Weights of a small GPT-style language model, trained from scratch on English Wikipedia.
Size: 12 layers, width 256, 8 heads of 32, MLP 1024 tanh GELU, vocabulary 1564, 10.2M parameters.
Architecture: LayerNorm before each block, learned positions, biases, tied embeddings.
Each number is 500 + 50 x the weight over the matrix's rms, rounded and kept within 0 to 999. Layers, rows and columns count from 0. Numbers have three digits each.

# q: layer 5 attention query, 256x256, rms 0.0523, rows 111-194, columns 128-159
# k: layer 5 attention key, 256x256, rms 0.0513, rows 111-194, columns 128-159
# v: layer 5 attention value, 256x256, rms 0.0499, rows 96-191, columns 128-159
# o: layer 5 attention output (transposed), 256x256, rms 0.0394, rows 96-191, columns 128-159
q111:528576511479497450562502528519490520471563474494504459607499677501433492609550663523432500579555
k111:561419494533474446530460590621496542436365484465469537496565511481537531457589513567514590499526
q112:448500538486493454545492538558558540407539440502553470483490396527537487480511488437600548444534
k112:482459541529487491456503501609423423519543429499505438455420471554484449502541490503569509438508
q113:493515481543475384546478427634460385497493503536568567536563515562505574511479465435546501455610
k113:445536480510569455513475397532415434401437438516533578523506524416495489613499528456506503573575
q114:576398440517550417507522635565585437470517523469409464461421405419736549586531496563403512453466
k114:638474484449481552551508474444486362514420538503553528548410471550497628486474596504470461553468
q115:542465607519542562511471476406458431497492465633382526480428561459444543462490556639495524562590
k115:462473443511456454474457548473507421578439508514486520484378504521520468458511542577538517629486
q116:492630507468424572559473536550481486523429480655528517533565436439459626531499508435448574574444
k116:430601555447465560476387490519548446548585473439553539486458534509469510587562487537492446471455
q117:565558495493502463487573588388461366491447514473517535525477553498601517430427526470540478392431
k117:598559521515500431332623465469494509591443437478489548520600575548490444586496524509508536408458
q118:504571452460502465470393509488518574523463476504496548387529477461323460569541455475428462484441
k118:562518483515495436486532558482496545511541495497434476547535487459470616436543511502506557430497
q119:318539572352541627446502444473520508518444492565411524398478488516493514639575573471496518497435
k119:411497485484504494499564468561443567496568542506491574430514450476488417558541528418492502540456
q120:393416452453473493450584548470579526532388522526441548444493446472399540423523552480519489504498
k120:520454492553460416471611589572505541571563560523528423503470512570495470472408531521517410545600
q121:398448499585510533373446490522555576639541437485513511527549485499502502494481478540558554410432
k121:476476598521529563481494508546574429564510501615496542578524503535541523538569411540562503416466
q122:426475443406445613498534525539608453556473533506523494487492475466493569536594481500443436449486
k122:478425510562381550467479581514493533436477517464470495479470457456630597500612483500520430461521
q123:487442564507581467480579477526498621533494513529434479506537536477441548520489475461581411510603
k123:497475489609601578474642461579447551569545522505578538456516491522475443450461513510605506601544
q124:502509608423451495459497564466503404522459389463400523465560501419494505469462488566538501481506
k124:528475634522514400460535587542465520513470408501424535492450621392456480510492404506479490457484
q125:503634478405498408442457517545567575457499494400435546535512457511568428436486479593472554493620
k125:577539472499602436490508523463587531491501471459426459434471485458454461398457483645509563546563
q126:517638584493460418471545580533553532468526461480517479522442472558522511537439488491558421433456
k126:515614456517423428508509593509492463373546393432534408449526438455456584384429437504464450552514
q127:574466471346566587537596505561485568540476512458510507502508429520455511518462448485478543402423
k127:473410512576571568447398574517514503637517541490548431487471495611467545474509525448421554418426
v96:548446555571468534479464486563508465515492493438403471579478503499496425460474570544550568550514
o96:460524438448548505549521527527523578498590513526389519462572571550412463462457532479478486476534
v97:454426494500482479503483502464534474526538502539487468560495541463529459493546502529463560473541
o97:400529590507498452529493524507539574439542441506523475430538478484459453508450429512568588525512
v98:509489468458440614510475509508444480492518437566541419510471465515525579550536509543502490516561
o98:484534496481536383509408597482461439459482423461379518594548436380401512508483472553455458576603
v99:550520612423463566516538538558554513439462449417557539501553427509489554543486511545512488506460
o99:486453465483506522568547591623492506493447521497546471492480532562514407525535542487611510572539
v100:530398468491569503576456580575457474517526477500524528485466490555549475448567466520534547488489
o100:561421563526550569445510463451405472542382486551428416506463448534485505550512501557481502477515
v101:520484442544471560450443521533544522578495502544542475460513464536556460581499504490401471465467
o101:402499476558544533502569524454428393455459526570467564553570509506470467450596509551641531583544
v102:529555493503539512499426543502481532509529348504526570421451430468511527497592451545574620509499
o102:556521516495512480467506558554576554554470488522509486544540557465472489512476509557437467573533
v103:509571491570621457550508542466476491509551534481588500474470479555465475530521561467519577510407
o103:452522486471481415435454538493496382489469429409495519505525568584460517524421402556460604542596
v104:577484527558474391512557528612470576425529581516511595434534468538461566522479433470506579517489
o104:520462414502473443560487498506562595535511511404540544551420470499510461382521496558419464477456
v105:513506474461476440505515508549561456469512538513531483503477522462479436528467548508494479517445
o105:488506557509559535531456479460345442560585540651442516507501517461607495519534581454473480613556
v106:481416460612442552502486566547534501541483446514455503497416506486446589473484476490468523508392
o106:479444512524598451473496408525599480474465490524612556544500513559471462481494544508537543617481
v107:555445499493494424497537539519474517512507485511584487537458508525559488443495390526534525512498
o107:471501498564602510432543501521476478543484581452454451490473481506465493483537426457556416458466
v108:507489523446509408504552471506491478518508508492565447450486474511438517458493431546461554448635
o108:485539459437496498496420529431518479563522504398433519464569446537492529521452520544498551457391
v109:458406545516402452543474479490491519461514527543375507558504489503527400505378503473444550500419
o109:529556405455461469470421518475487506452522479518468539430540468541468521521534309592493554612571
v110:506573595500532497501427551475476569566499519520524446547474498466571458546492535546507515409524
o110:484477482475509485427527507524526442496522464602478490407584501498469485509438500508493593503529
v111:459516500439523462574468482471508501434445471484500470582513440410395405495464607561525391466523
o111:495466650524478530481416531478563364469511458531519483502521572528591527519528498508480591524450
v112:493537526523524488456480523465524515498509532411441537467520537548519567581549501397542472470544
o112:493571520493490512457550495493462462622519465497509435453453524555485504474524501437515470487433
v113:517475457525496508581444497504567576473416398520504501527455505574460442479529441543497502499557
o113:503486460477443428466553513409568405453476560449490529568458442518533506488507610544480463575538
v114:507461542498497475446508464512518506519501410561464476469539516479499577527529556494502471481489
o114:464569531555554483572423482503433510490508457441566483456583519502616440496415540550492374401481
v115:432540472555563608501507493474499536525467413487390496534451500594464523530485448447513518508484
o115:539452428456403460558478505506621498529525465609523571508558543432441499429454511561478562456481
v116:492492472404502633558548488568557484530449425526523457518555528513436498570535520431401458476502
o116:595429473502539415561496481515389562439479490442484647504471506509557518504572471504471492471532
v117:555526484470453444514506524517527523459460557409508481527435437521549542545448465583442589510462
o117:489485560519513508511430541525454571482468510552536576466502452517339523433481558433561498550563
v118:502485464433456488509559457576485431474555444455555529539539491507492435461599513493529423502520
o118:456520488563511428575528415544383562454546535438500515487434544524497528513441597494499493492558
v119:482497541598506463577515512503409483522536434557456467475474505496515377457464493502554572455549
o119:375530573507477529588500444563441476513630475473459461505485508566396454571568526464499451496550
v120:480429459459440518431557568487491549536437517524442548482543496558446518485496485479526546517436
o120:422520400466487531492443444551517563498506507513476486560472558503508507515452508541458478508555
v121:465444469495513474558461482567495440528432529545515502482457504462485486545575462494482499541404
o121:440470495479524547479456558494508517528522470436498497524517490568448477470537451476474519475518
v122:574443527597453535363402512516502473525520472444461558487492427527465457466539450511528490532444
o122:449503623476436454524490503450602570479404517405487578493533484494529542567514533465457515481532
v123:421477497481414497588473446472408523501459464494504500503490435524640485453516555500502512527430
o123:461485472499575516451479399584548430487417499535466540448450523470453499570589475428506396516521
v124:527463384593540411466464543515520462519523554502424538538497538536531529345492527514506573483560
o124:458583465550559539480542495505565566597519519474617459449551554506507438545457526426413583563471
v125:468551498500544442529502467486519457559499570527561480474468526434501515432539463449566453511518
o125:497460474524488544470539594451470489487597434439466519485452524536567506462436577630458602400456
v126:487497524419536541451489508496481512538444504478479542487600463498525450451521481379547465488530
o126:494490578485534447473481481524472431485492441496397502496527483501514501501511494601457485420508
v127:528544432481513495549506484591558536480455437559553483469458472493529458551508558537485418538526
o127:425433542511481524444522463484465441559579502450450499505575496484508470443505498548534547509537
q128:490478531451450442527467514441397512470474474481457496544524501538505476558448517548459461432597
k128:487468482450532439562488539448449570454488452470525500581569493545474543477432509497492578505642
q129:494551555465470488461551630539563564615525541516531614525456546544461502583503464537468558502482
k129:488539576483535523460484599566534525511542496540463472509439461585395406566501562492498568488460
q130:480539439485582582492447416502589548458542485551471548592470534359527484491580532453431459522489
k130:523490446541560531487472366507526533552558482510445504625445448514475487482570627419436557500505
q131:488526543454543475537544497480510520444510466464568549454522443466540481525437552471527533471607
k131:469523582537471461454488469479472436446564349464559564509472483445486419615440525447524518429549
q132:483449525454475498509492544465409415606464633461472461495509512436518566503516440587541473562582
k132:479476434495469534627551504404371487504430533518467475465508592518519510521476477547455472533538
q133:404544488478470464553526447552381508557466466488612424478519552567469469450392498479550524510506
k133:477546486492461445518578447470428439505515480539539408387510533579485430432422531562462546480474
q134:480442563436448542434499484549450454485497463530491477423462561590473453563509522531559491509422
k134:450423451484468545527514490522466409522489429539524450507523614546464541487482505476516509549488
q135:546408509402569553474533424504523449484464506519407388408506589456459482529401438466498584446503
k135:467403512511540592421567435463557465456526564532501441454561502620463471428438435465555573423490
q136:461519538542425452520548389549410517507525479394534530468523558467514501516518551412517464477542
k136:463424502511564430483577463603424543542534508413443499493508516468495460542506577487572442523534
q137:521499516456474475482441518445429566499489472573460501496564423496457546553463428534446528475491
k137:511497475468470525496412537420477515477559476533443466450507541456580515435491436494495482563615
q138:584561520594452504466626482576519609516536523596388427486453495495460467542428478556571526486526
k138:456489501610472521469542478514474530523665440540532538508463452537459465536442491532620468496531
q139:465374485508502542462500453536555580470594547469553450543535477512453542520588450452457567564444
k139:503408459559471505546497498568550507461574465513483463471484476526514494453538459478486522454522
q140:413499514453470464509434381507528498510536534536490521466468395458511464452515475517543489493584
k140:406499547496518591424398434461496430522513489536418515494526477456668489490542453502516544479560
q141:559490456449557543550483491443519588564411477503463496487471435601458434528527570464448406475558
k141:492498407502503512512526485485553607560391523522445439579506476477481469529504463583440450474539
q142:383573541439500497542502437494492540553436482542620470513588478462473507468538487603443456501456
k142:360524449492541602515456473499462558543440506435584500528547480419501567528513476589499447459507
q143:473416514491607517446473542509476408589495519500480478485483483482537531494514480509566392450511
k143:558396458482578505504600531461542462498501381516496530487517470469466384568532552506490425535483
q144:529500481481496472504523422573565518573556564530536449498511469522479515475563465542454593506557
k144:525560517536523450511467508538504544530537536468527465482483405622567564540545509550386575474484
q145:528573500401497535448554557471546548483476349493486450418446485483545555476492497513514471516501
k145:482584469385499468437553528442510543442446399478519459464451468547556539510442434513465441468526
q146:462409476533543529523510445563525594548432501486525517524498480512512521460495455423516488491408
k146:572408464461480561535507463616532538557470472512572659596461440578632529448474480477543434487406
q147:559475469535575568417453598471560476494615501548501523441550489553456514518499459546538571528552
k147:493474480554555551492481542492540475569593511682547460483560451526574490571536470528568602562569
q148:510437456558485471459479504518516444477573436509504488489429407434485387520585519476528453473594
k148:502498541499498475526475465553430466545423536429506449438496503388481534556562503469515460518562
q149:464537427548522553527551547526436459513511457532497445426494537460431538525522535427491558509518
k149:462551488599604491528485532458509423543494489484560623526589502501408453526501446419563526553494
q150:462574533531546457593502514474482435484475519527484494467478442546441504427469410498531380487534
k150:488521492599450398517547532554511488462413480504536462525528477494471427431452401564473458459521
q151:439513505520490491496564506536562523364514541471519462541501477530527465528414447453530423511480
k151:504596459552543394525554537492532493442534492460477563546443460483518548566520497466566451517524
q152:526504535497511429416539500515582537542488519479434559466503523441532601446401650458476531558422
k152:539507488513530476470412557501540587507421472501389540435425451449493423479538511449493522591485
q153:513488481527477459547457544445512495484524531502502584502486518465515536498488498410502536562511
k153:568569414458410508542431519455477490501487552462558516478420461540525582527492516506519571521505
q154:481479557534542596517471408537556479580532473522532585467427434514530547385551503477524487479500
k154:516484550515512573515423416527514520590553506583628556455508427480495555439513465480579497524535
q155:449492527491481525545458467535465509479515459606524386586459528573508441476559592499480506579478
k155:402395475404409442485490456518476527442505444473394444564520511543479437564560488491493482556546
q156:481445496501483491467517482522564407473460491502522417451464430493618593536605660530497482570533
k156:453477596431433557542528495555520401493532478537549502554570417497482604665510592497502485578539
q157:435364545603539541551430475503548489456518465526558516540467507426422562556430495506568492502531
k157:534512572534551502557506440520489464493452460513463509513450457444404595448482483505575511508544
q158:463559482504555478475549490569454495426555451499497547549475573534497514505504504476476462484608
k158:537560564580510545435483432486493441500512309534503543534488620491508475467527581527454431569559
q159:530476487542613519500487506542510536563540581510490531503406521574553532454462513591511572582585
k159:535476442510598490508504526609518537572541533556538525480469534546532430484463484613445522542546
v128:608480416504564518593438478461537519523472461486469484534532530515513507574505428444512450532395
o128:459515595466453479434592504487435503470597455471480461482485522523534440392344520498500506516641
v129:561494603545461560439503461544562528483492604475453539504471401538461514521517490498417554467525
o129:502545467528458476482545445460504471500508491481521557551531564469553444487532484547594498555502
v130:496474545506531322421463515567525534509473524556515538502590552498467491449555543578531518472477
o130:472514547527426624599564496542401474372465453484515451472485483457545523493422471494454488487573
v131:546388514497503568461507471519463538551530450571464470463478408524533467479514498499495444474480
o131:540525525511472507541524595444470478419453518470519501478509491522477490491528488473515610554498
v132:447460452426488505584463496498467618492471517448500478553485592523509527523447503524443552469565
o132:475497633475502544441449523495432368410530480537520530496432485497520513476522506432565463554433
v133:553452451523550477499474456523499523501560493430428474514584446459531499563454470487552502518498
o133:464603476492539516505508605479546523560395469567582564535390472496512465478481513556514532446332
v134:519541485499537523524567520510496489434496469523565446538484513498522415485484536531421522485501
o134:505462536467506569491430402589510490544491500409478508549469444511514577517527482503510432431447
v135:533500431526519381429477532550545514504522535478541549607548404548527538468442511412546492581467
o135:372548478476504532569504411404418506385527447539373501512556503459444473508500508513462545491586
v136:434502539501473453514433523489499502473468544445526514475419385484492540473491546460485518432537
o136:503497499581531571497480520525495525563511535549453475420538537480456474546431517462409517543481
v137:420560472439481456556439509502502529454497397501514424517572442511464517503449484493581438553484
o137:522383503404592535474501496498543463504426552483481468512550528457590519461584500540520526416541
v138:501462483491374507401513488467492547518533538481536500523557515432568542552495482406568453414629
o138:498515482485519468571501598487482446559465477623501460560473518545489487440489551606500530542458
v139:414542457524437575478489512521460546491496514479504637539517464502479494509459503555405515489477
o139:445393497501568468563591421526530410446505484468546403429492516466524427476543487486581515549494
v140:526482571550482466472538575533495483431463526646564549549490367445563509477547384413555526592521
o140:525516367456486503479499440545548569515501474469438549488583572525487485502403506532568429401452
v141:532469537535515508494472465481505571451526509485511514443442562477514563414413590574474455516482
o141:498478459511550472489509485405575504533527493548571422536529468484574462550526480512524508430557
v142:509420542466467443524506537539497596514605526483511457494537421426537451471508468468521405518493
o142:554467448558436577488430493566473475506364487563519562570471429607488503472502499434469584505457
v143:397479437464572535442544384593440458472446546491516498494467543506534460550531525504492489555462
o143:646528500572530411528419625426525549555523495463492557520518534473521585484453502540479529441414
v144:508523443480508529548536467586489541521442516507527526519481474541494532463495499543503441507434
o144:486417518523536504516489531456502526449555473476413444485453480477468514443490512495589518426571
v145:465534504529527468509550539489468535488582534545508499552479448445530528472623501468461477510489
o145:459430491498473557502480467454403490521445535555484500385459486502380495473423474542509551416484
v146:504511453506500476495443442551468484488533519539506490440478502518479477512456517563507461560493
o146:451527547558458477479483520442557519462555491519413446499512547474541462470550517526470467502492
v147:527529502530419485571464430521536505516468501519525543503587574454489480493560475427507535534614
o147:491509491449492540445467502367493496515543516401447468511465521472483569587500515492465461485482
v148:540517452493542518474502429551460524420485493456452520503440479468511519469524497518508578511534
o148:447440554490405428519515543453509549519534571489509479431489475521522453466457430493543397458400
v149:520520513552500509486481508509521572452475437518564485446548510454508497476498457394509535510454
o149:529555467474451474560485490489453414558507542452457487569528439515535530525595527569463442463561
v150:517508537581513551577561515554507524436539492591502553558458550457478473436482471598556459491574
o150:472511417401444572457372532472472468516444497490420462441498480483545570548533528445433513510537
v151:532535499445476472509530498466468455436464558476553461566470521484519445567512581563428504497442
o151:541467526544570576464441484498504473591608488556435553384520503524487558458491460445516520468507
v152:471441538426555548538471501511501533440532554479539508513544463576484409408505565472514456507494
o152:541504432543558404473471491505466460484443504486526543487512601391454445508547527559500494545453
v153:409461533546514493488528395509484568506508567459565523517572540493470559503506523597491512480455
o153:515579417461545553442432636388541388466542414602476424467560475515522436447478495492495528482520
v154:494482517395489520530470546522512494475496437598493423495525475563614527500572478416526547458554
o154:519479501588510557459562513472512594571448468552550641568459538399413496468444473568484529584464
v155:544501525500465508591488501509501532549566534485517517414595475504499491457555447474525487490592
o155:463520483385520458461448491507481426475347402430510435507568548565525587520511557494459554471426
v156:609504600459575558473486506616463427427479465524489481461472532485486486513530461503514499504443
o156:431519408581474471569533553390536575601486497448572600507582509521522483467496521465442521480511
v157:511486537508365494508514484481564561492514439435463440512485501525473501545438527578566458421595
o157:518541479446533512496546511499463520456460550558480507479510477451510439433484455481442512566436
v158:497554486597477551450564524422459488513442455446442452556511510493483559427474507455461458497491
o158:567455514362514525522416473485572534546523496552507492482552512559514435534519520600549535464483
v159:435474462505383515487480438449459473393460453461496391520514509492496493536563470519470477568549
o159:514509517570609569540462567593539486566477544542561580546461569463550516448520507484467595421355
q160:561582514498472453465546608482421370485476521422469604447470602543529487460472452483514517608437
k160:610617517381524499451475539461517486390534472428398529459485570524501461511499505525514475490432
q161:516546438511487469532524504575497427427545429502492571410519484572541527497438502524477517502567
k161:481462479487517499541504456433505423431544422461505500502459511544511454474363545496466526542499
q162:496545471478471446536511594428450521445531600551457482468457472548506427475544506532516448567492
k162:508519433543483607519536534491491551522471462533513482511468432598411503465376474467507550582557
q163:476500510467435566519505599510420441561522502518455508442465483479524546495510507564499491499621
k163:550528480527455465450463551496479491531505498510430440530486526538562469475553433553467411491527
q164:527470419515552475577435532556443418519549486531601492450478393599489550536493464598551587552514
k164:441414482497534447500464453489444431509468504447511450528485516425514506453534468488515595537498
q165:517472412507548521509496536517584557479501555447409486475532466488542502430563560492473566540440
k165:432408418507474522484438488582589521521483544435421427414457402503450494461540475523489488487470
q166:498476454569498557529566460565574479546558557589562534549518459487505457486471524496531544474395
k166:569481508499519483502560411543574493587453516495503544464444445539495406488497488524483558458438
q167:514465545437540571469434542518443534561461442468511478468553474450533456523536490459549601496464
k167:530463533519562528425503476539563392478502508487508505577502537560498485550494493453536568603402
q168:482502452571417522477536441505495577469416483576576430533514561543490474529503480444477528464478
k168:471546470497459627508444379509544460564550454569575456536576542530500506504466503455499529535454
q169:478606444520517470478561534511433523522542546584507502441521484450490528465505434498508477473510
k169:521467474570537489482530546613478438512491514482555522418505466473487499559551479581480574555463
q170:547541485460525548479494586513484536541532513575498562447541485529501468488449511515497501517486
k170:587597444534572505489476500543567458513564429520475537427544525475486518514507522552378480532444
q171:472519493529528582449634562480498535475513471428511577574482509483460459463520393567551540494515
k171:526551494487541473559552510531511517448530435491502557526463500513575479498478512461513474505526
q172:514529527414531499448517511384501521490465415469471508517447600487499503552525547364587441448438
k172:537494573509539544492513531445537525581547445538457497477480539582450493484478473495427540440453
q173:548496504562522547467445433464457502499451440530561552462483479443534588515449541504490529560575
k173:552468509408505494455469499462473520464564493517520578442525495476554499486486558399483479566472
q174:544471462494400456470548499498493493531462483487474452495463521507535538455471501553426465491433
k174:533439458557432567438495511586457453545469477506494472452541513489512525474487532603480506600523
q175:524436564501560542382536519581521439538524471544515562493430481515479495522538552489495489511539
k175:490499510516537460479465496515523523532524578592441540477472488498449526523554474486467389533560
q176:510486532457596515569524611518569438459502537524530519422485499537435472504448460504507522517508
k176:524439483581529487518463540527547438498505465502535542570445479498455465504454517482489497560512
q177:477493484575446502504521490485432487500484538462489458458546478444493526497514540474574540517481
k177:521497528533464583505524479544410481500532521484455435504530458457466579471438486528491557501493
q178:486550544516571514496626537546542516424493360506495507526484504515458606549428546453513502487481
k178:572486472489502384441546527506463533590554378506451617558491512548528562433428506514535521530480
q179:477550486429470549462505554475504412509476552470510541453537474467476506439507485538530550557560
k179:458555518524536520482523611462506461448509452557489566434541480508534406607558536515511506470554
q180:536532503454500467499514505516486451451524476451563459509444432491487480458506432439517455554567
k180:496540481526530521519437505519479445436501466380593545497472484538536519554438485507462542627473
q181:470446486504495462488524502491491469519499444504501426499480418421529527485532376558486576517556
k181:606491514547464497590468495441519491552424555503493433474492520494471601473453404493618577521530
q182:403557483500537535472473489461552497513587468543516537551510453525528569570449519492438492520500
k182:460439427523552494474463492503590446548537439509456517552476561454512490466517463482460398532559
q183:470488486501523430387416508549562447551534547487468508501535494580481513510532504528494597531468
k183:441542530521508530543434645542565419513524562534500544510483377544494426482516442469546624439405
q184:437491514473521494447542416459511525474459482453476486400566497594436507506527489513441426557516
k184:596429484565480527570493476491373534570462466507550563467518474501439537430483563459562454533527
q185:474447453454535489537555521422593533488479486583526475503509505522542445493412518418474496504492
k185:542578482398560536528447503464558567461459427564488426475491471505484510421423505585486479506516
q186:493505544470491547512521440518532457518595524473417517561496502514468467501519508473543550536638
k186:543535595461463514529400514578582496494519482489473513430517515516494488525494497468515471572539
q187:530586545479479546570460542493489487530488408555509568472516568435463580552437539457455480509391
k187:493594508529494495449419526506581554486541451506430522522477464599365434546457485464403472549471
q188:482555582501490456551556424413522509413525444483521555545538562521568441477441539503545549472550
k188:479537539506479472563565440491492491489529513523476517458473524456479507495474532364570500509467
q189:500514514561504444443440471517465541556573538443485494528564494496579555538522549413550564483483
k189:438530445499485457453456498473473493457492606575458431435539451449475440487556523466500448465451
q190:476565494513494412474511522447449578486432472425537513575472536432497445474468560519480444516454
k190:501554519437497535495482503530429555441526409507516549643465444504520399512532509606469493462465
q191:465522422422445542493527516443501515523542511593545544422479458505485563430438492569509497535487
k191:563517485454530529541526483489610508462484432549573427445515375554466428539476488530499418555544
v160:585502485534435525500529486354492526439517458487533460482435493510578511456550457488548470511512
o160:512482505474537534521380501558470519539564553476433558551578500563476521492448475494486482479567
v161:505506541419398559592483520462547580497486541534487526427481439553458565595488539543453443535506
o161:459538432541570435471408537512502583476510625421508408532538439557574452519554409604568548530561
v162:487484481477514416571467558525529497586565593568407410450463552522450558481475418451493510541486
o162:526453499484528570516481464528552488452555433503503457426540452503488491533521429520476480474501
v163:502561528474497536447510501535516477557479458552431528549519501511529510481422512407501487507525
o163:540413437522442510600498482514447533432444553503517512479487523514512501507466493516456467496478
v164:430498478494453547539467429457537549570532540540508503593513399578550417498468446434408469421465
o164:486462583473526507489622624480484465417453442480520521359426622339434520477465494437557522546513
v165:474453416480530496565518474425527533532614447564417400469487543506525497643472556361509497434495
o165:535482475484431514531454486470521473452535561468509518470569492553481493487457429442595467474565
v166:514548524561515382512567441509535434643460437505561448525517625541454462519484467447502457487486
o166:535520426564390542410504515472499546447486457468456465489460394468583547447450462518509485572434
v167:530589546463550488505542462489442456486539576491508488402483540505492541419399473571588472547454
o167:494468496511532519529512588554480512504429549528548510532524464521460422459486470543452617568490
v168:457540510530538447447616533519552456469469471476490494518520498468523500576499556522511484448416
o168:457521541458496518483562380517426622416445351547533586465448528455525451437482504408492477494543
v169:549496429535417437538569505499422466437441510501422556475613566507437454483547486514512412570485
o169:544502522546562595507476527499502501572525534487541493497440477488492505497467523521549558457479
v170:557490563529475538583532519543569566467503425464505463438418565596538512501505469506435487463492
o170:509474426468462477481499455500526487467582425451486517464536546464427538506490487477614532527498
v171:560570506511418534521366472449464545461438455488525471434516522578498430493510604537431399490500
o171:503457527505484469545534509531461447460533581457446514526493461514512558587564498546553578530493
v172:441495526406508577582497495575482508582491575494489414559489379432509548432434414468426519410509
o172:565609538542547413391496506460528519426530398525472550467547511414530429536464610476472513553526
v173:492527475393473528641432515389532512504566490504425467569496438605592525474509517533544391492559
o173:534430503497493456498463548524530555574516531540556491472578506504489518518590500483520574441463
v174:506472448496574492544451420436449519469492535506488526496574508509476484470540600499499432458421
o174:500523474551472466467540560538435519543424519514492507490483538459497528487518411496473554455557
v175:521480494447500562464543520536546532444562554572489479403526457533481527507526554533474410481433
o175:496465506528536427469468458513520499516428541471486502532504573497598477521471465465494459452562
v176:544470505468450493532540487528464480551520493547535574535497500477555580502432510486488496572525
o176:457459536476556477508566522488517449385480488513508441557546486505550471489502542449487514436495
v177:606498492477536510523485495512589563520400509560502574545555539504504464488477506434565512494490
o177:465487489509419509498385525461512462453491595412473446397464501409441523459467517443547498499514
v178:513447538491437415530429509462521568557455525493447447559532436547425472346420490482462500501503
o178:520474479549610579459560602488432425482485484518542587400418541501530540537500569514445492509523
v179:589469407494448494403544487548565523537409488461524485610486584420483507506555524428488480454538
o179:456618542476495424614451482462416480480550459475537532389562504522573544498392484501456524430430
v180:421549518527492463501508523528539431462472529573484440602503517528478493568505464482434439516400
o180:533533468551502496447605599469541492476566421465524621533518473469530543457484538526457472486551
v181:400415513464523467461559530474526556544443501435514503506476590487505537511510512542509473467503
o181:577609533478495441412475468520568456415576507468450535569601447545520476539490510439524545512448
v182:565473437477522569475500518533597555515447481555452522445517539499525539557550491466618511499490
o182:510548530518444407523558415497410460557528514421496496538483541508553543400452519499522484457437
v183:503581524474456497435475447493487507563531432533466525465468595451480469486532465512439534525454
o183:483440501497500555484580523514535506420468507496509493545525326480552562546437565492493403541474
v184:499393557478460454470462482574506413497567432526539593538434459446469497466600496512564525576534
o184:413516515460446541487436435548432490455463545413448362485465495495529512542514574521447492461527
v185:529556580515481436486582504540404533348566430566512491523566410517528578397539567521472480470476
o185:418567425567474469560522601417515586517541583484485467496605497521521447500464488507551469509539
v186:511502407440522535559644494556503476537460485558506551505481453549469465543556510464384533422454
o186:602421489520530514442446522469479536489543418458446439588492592435530477488529558496569430451423
v187:561435448544531539490485489476583531611449464520532493517539472538532546405445503564442468521495
o187:579436510437443460493491543497455430430428502479509593465511514492518443545625505438510516482461
v188:549472514510375558561496548556561469475520430451471513517473499559535479527533459509447520392518
o188:520564529457509442535477462469417410510443499415525489502501545416466505527503524501544404481498
v189:526336533498415582537564533511478494497421503510559463595434490589478497545540541494480466479506
o189:503626422502486456570438456515484433517597495440560495540487435549556470486533421505446454475444
v190:461484534508448405420481470536451596454439489475512546450479555533454488525458564516489468536587
o190:498558526490521532535492528501542400462567583544505457506480452491542436472524437486534533568473
v191:453481490549579487501591532565483416575549530545472505422482572579477580511471565393491538573535
o191:470482538402507437480438426421546532506475452468524371547468481458569490488607527533459442343459
q192:503580478533474498374481589552516517521427538553520502378538558481508505562423543507560479523470
k192:569425415514538418350501586441512448462594553578534570558573537540403549499409438495619527489460
q193:548426415483471428573571469475388549509549541461485519594476439536534553345479523460519515482523
k193:487496524451456411563552534487401453551440558490539492476517492476490537473548519489530515499500
q194:495425495599529542494535565482608504523475521558510540488450420562513459480610484470564532428500
k194:407486490614538525534482470468542467462373485516538483511425569543532411563475413528504514553437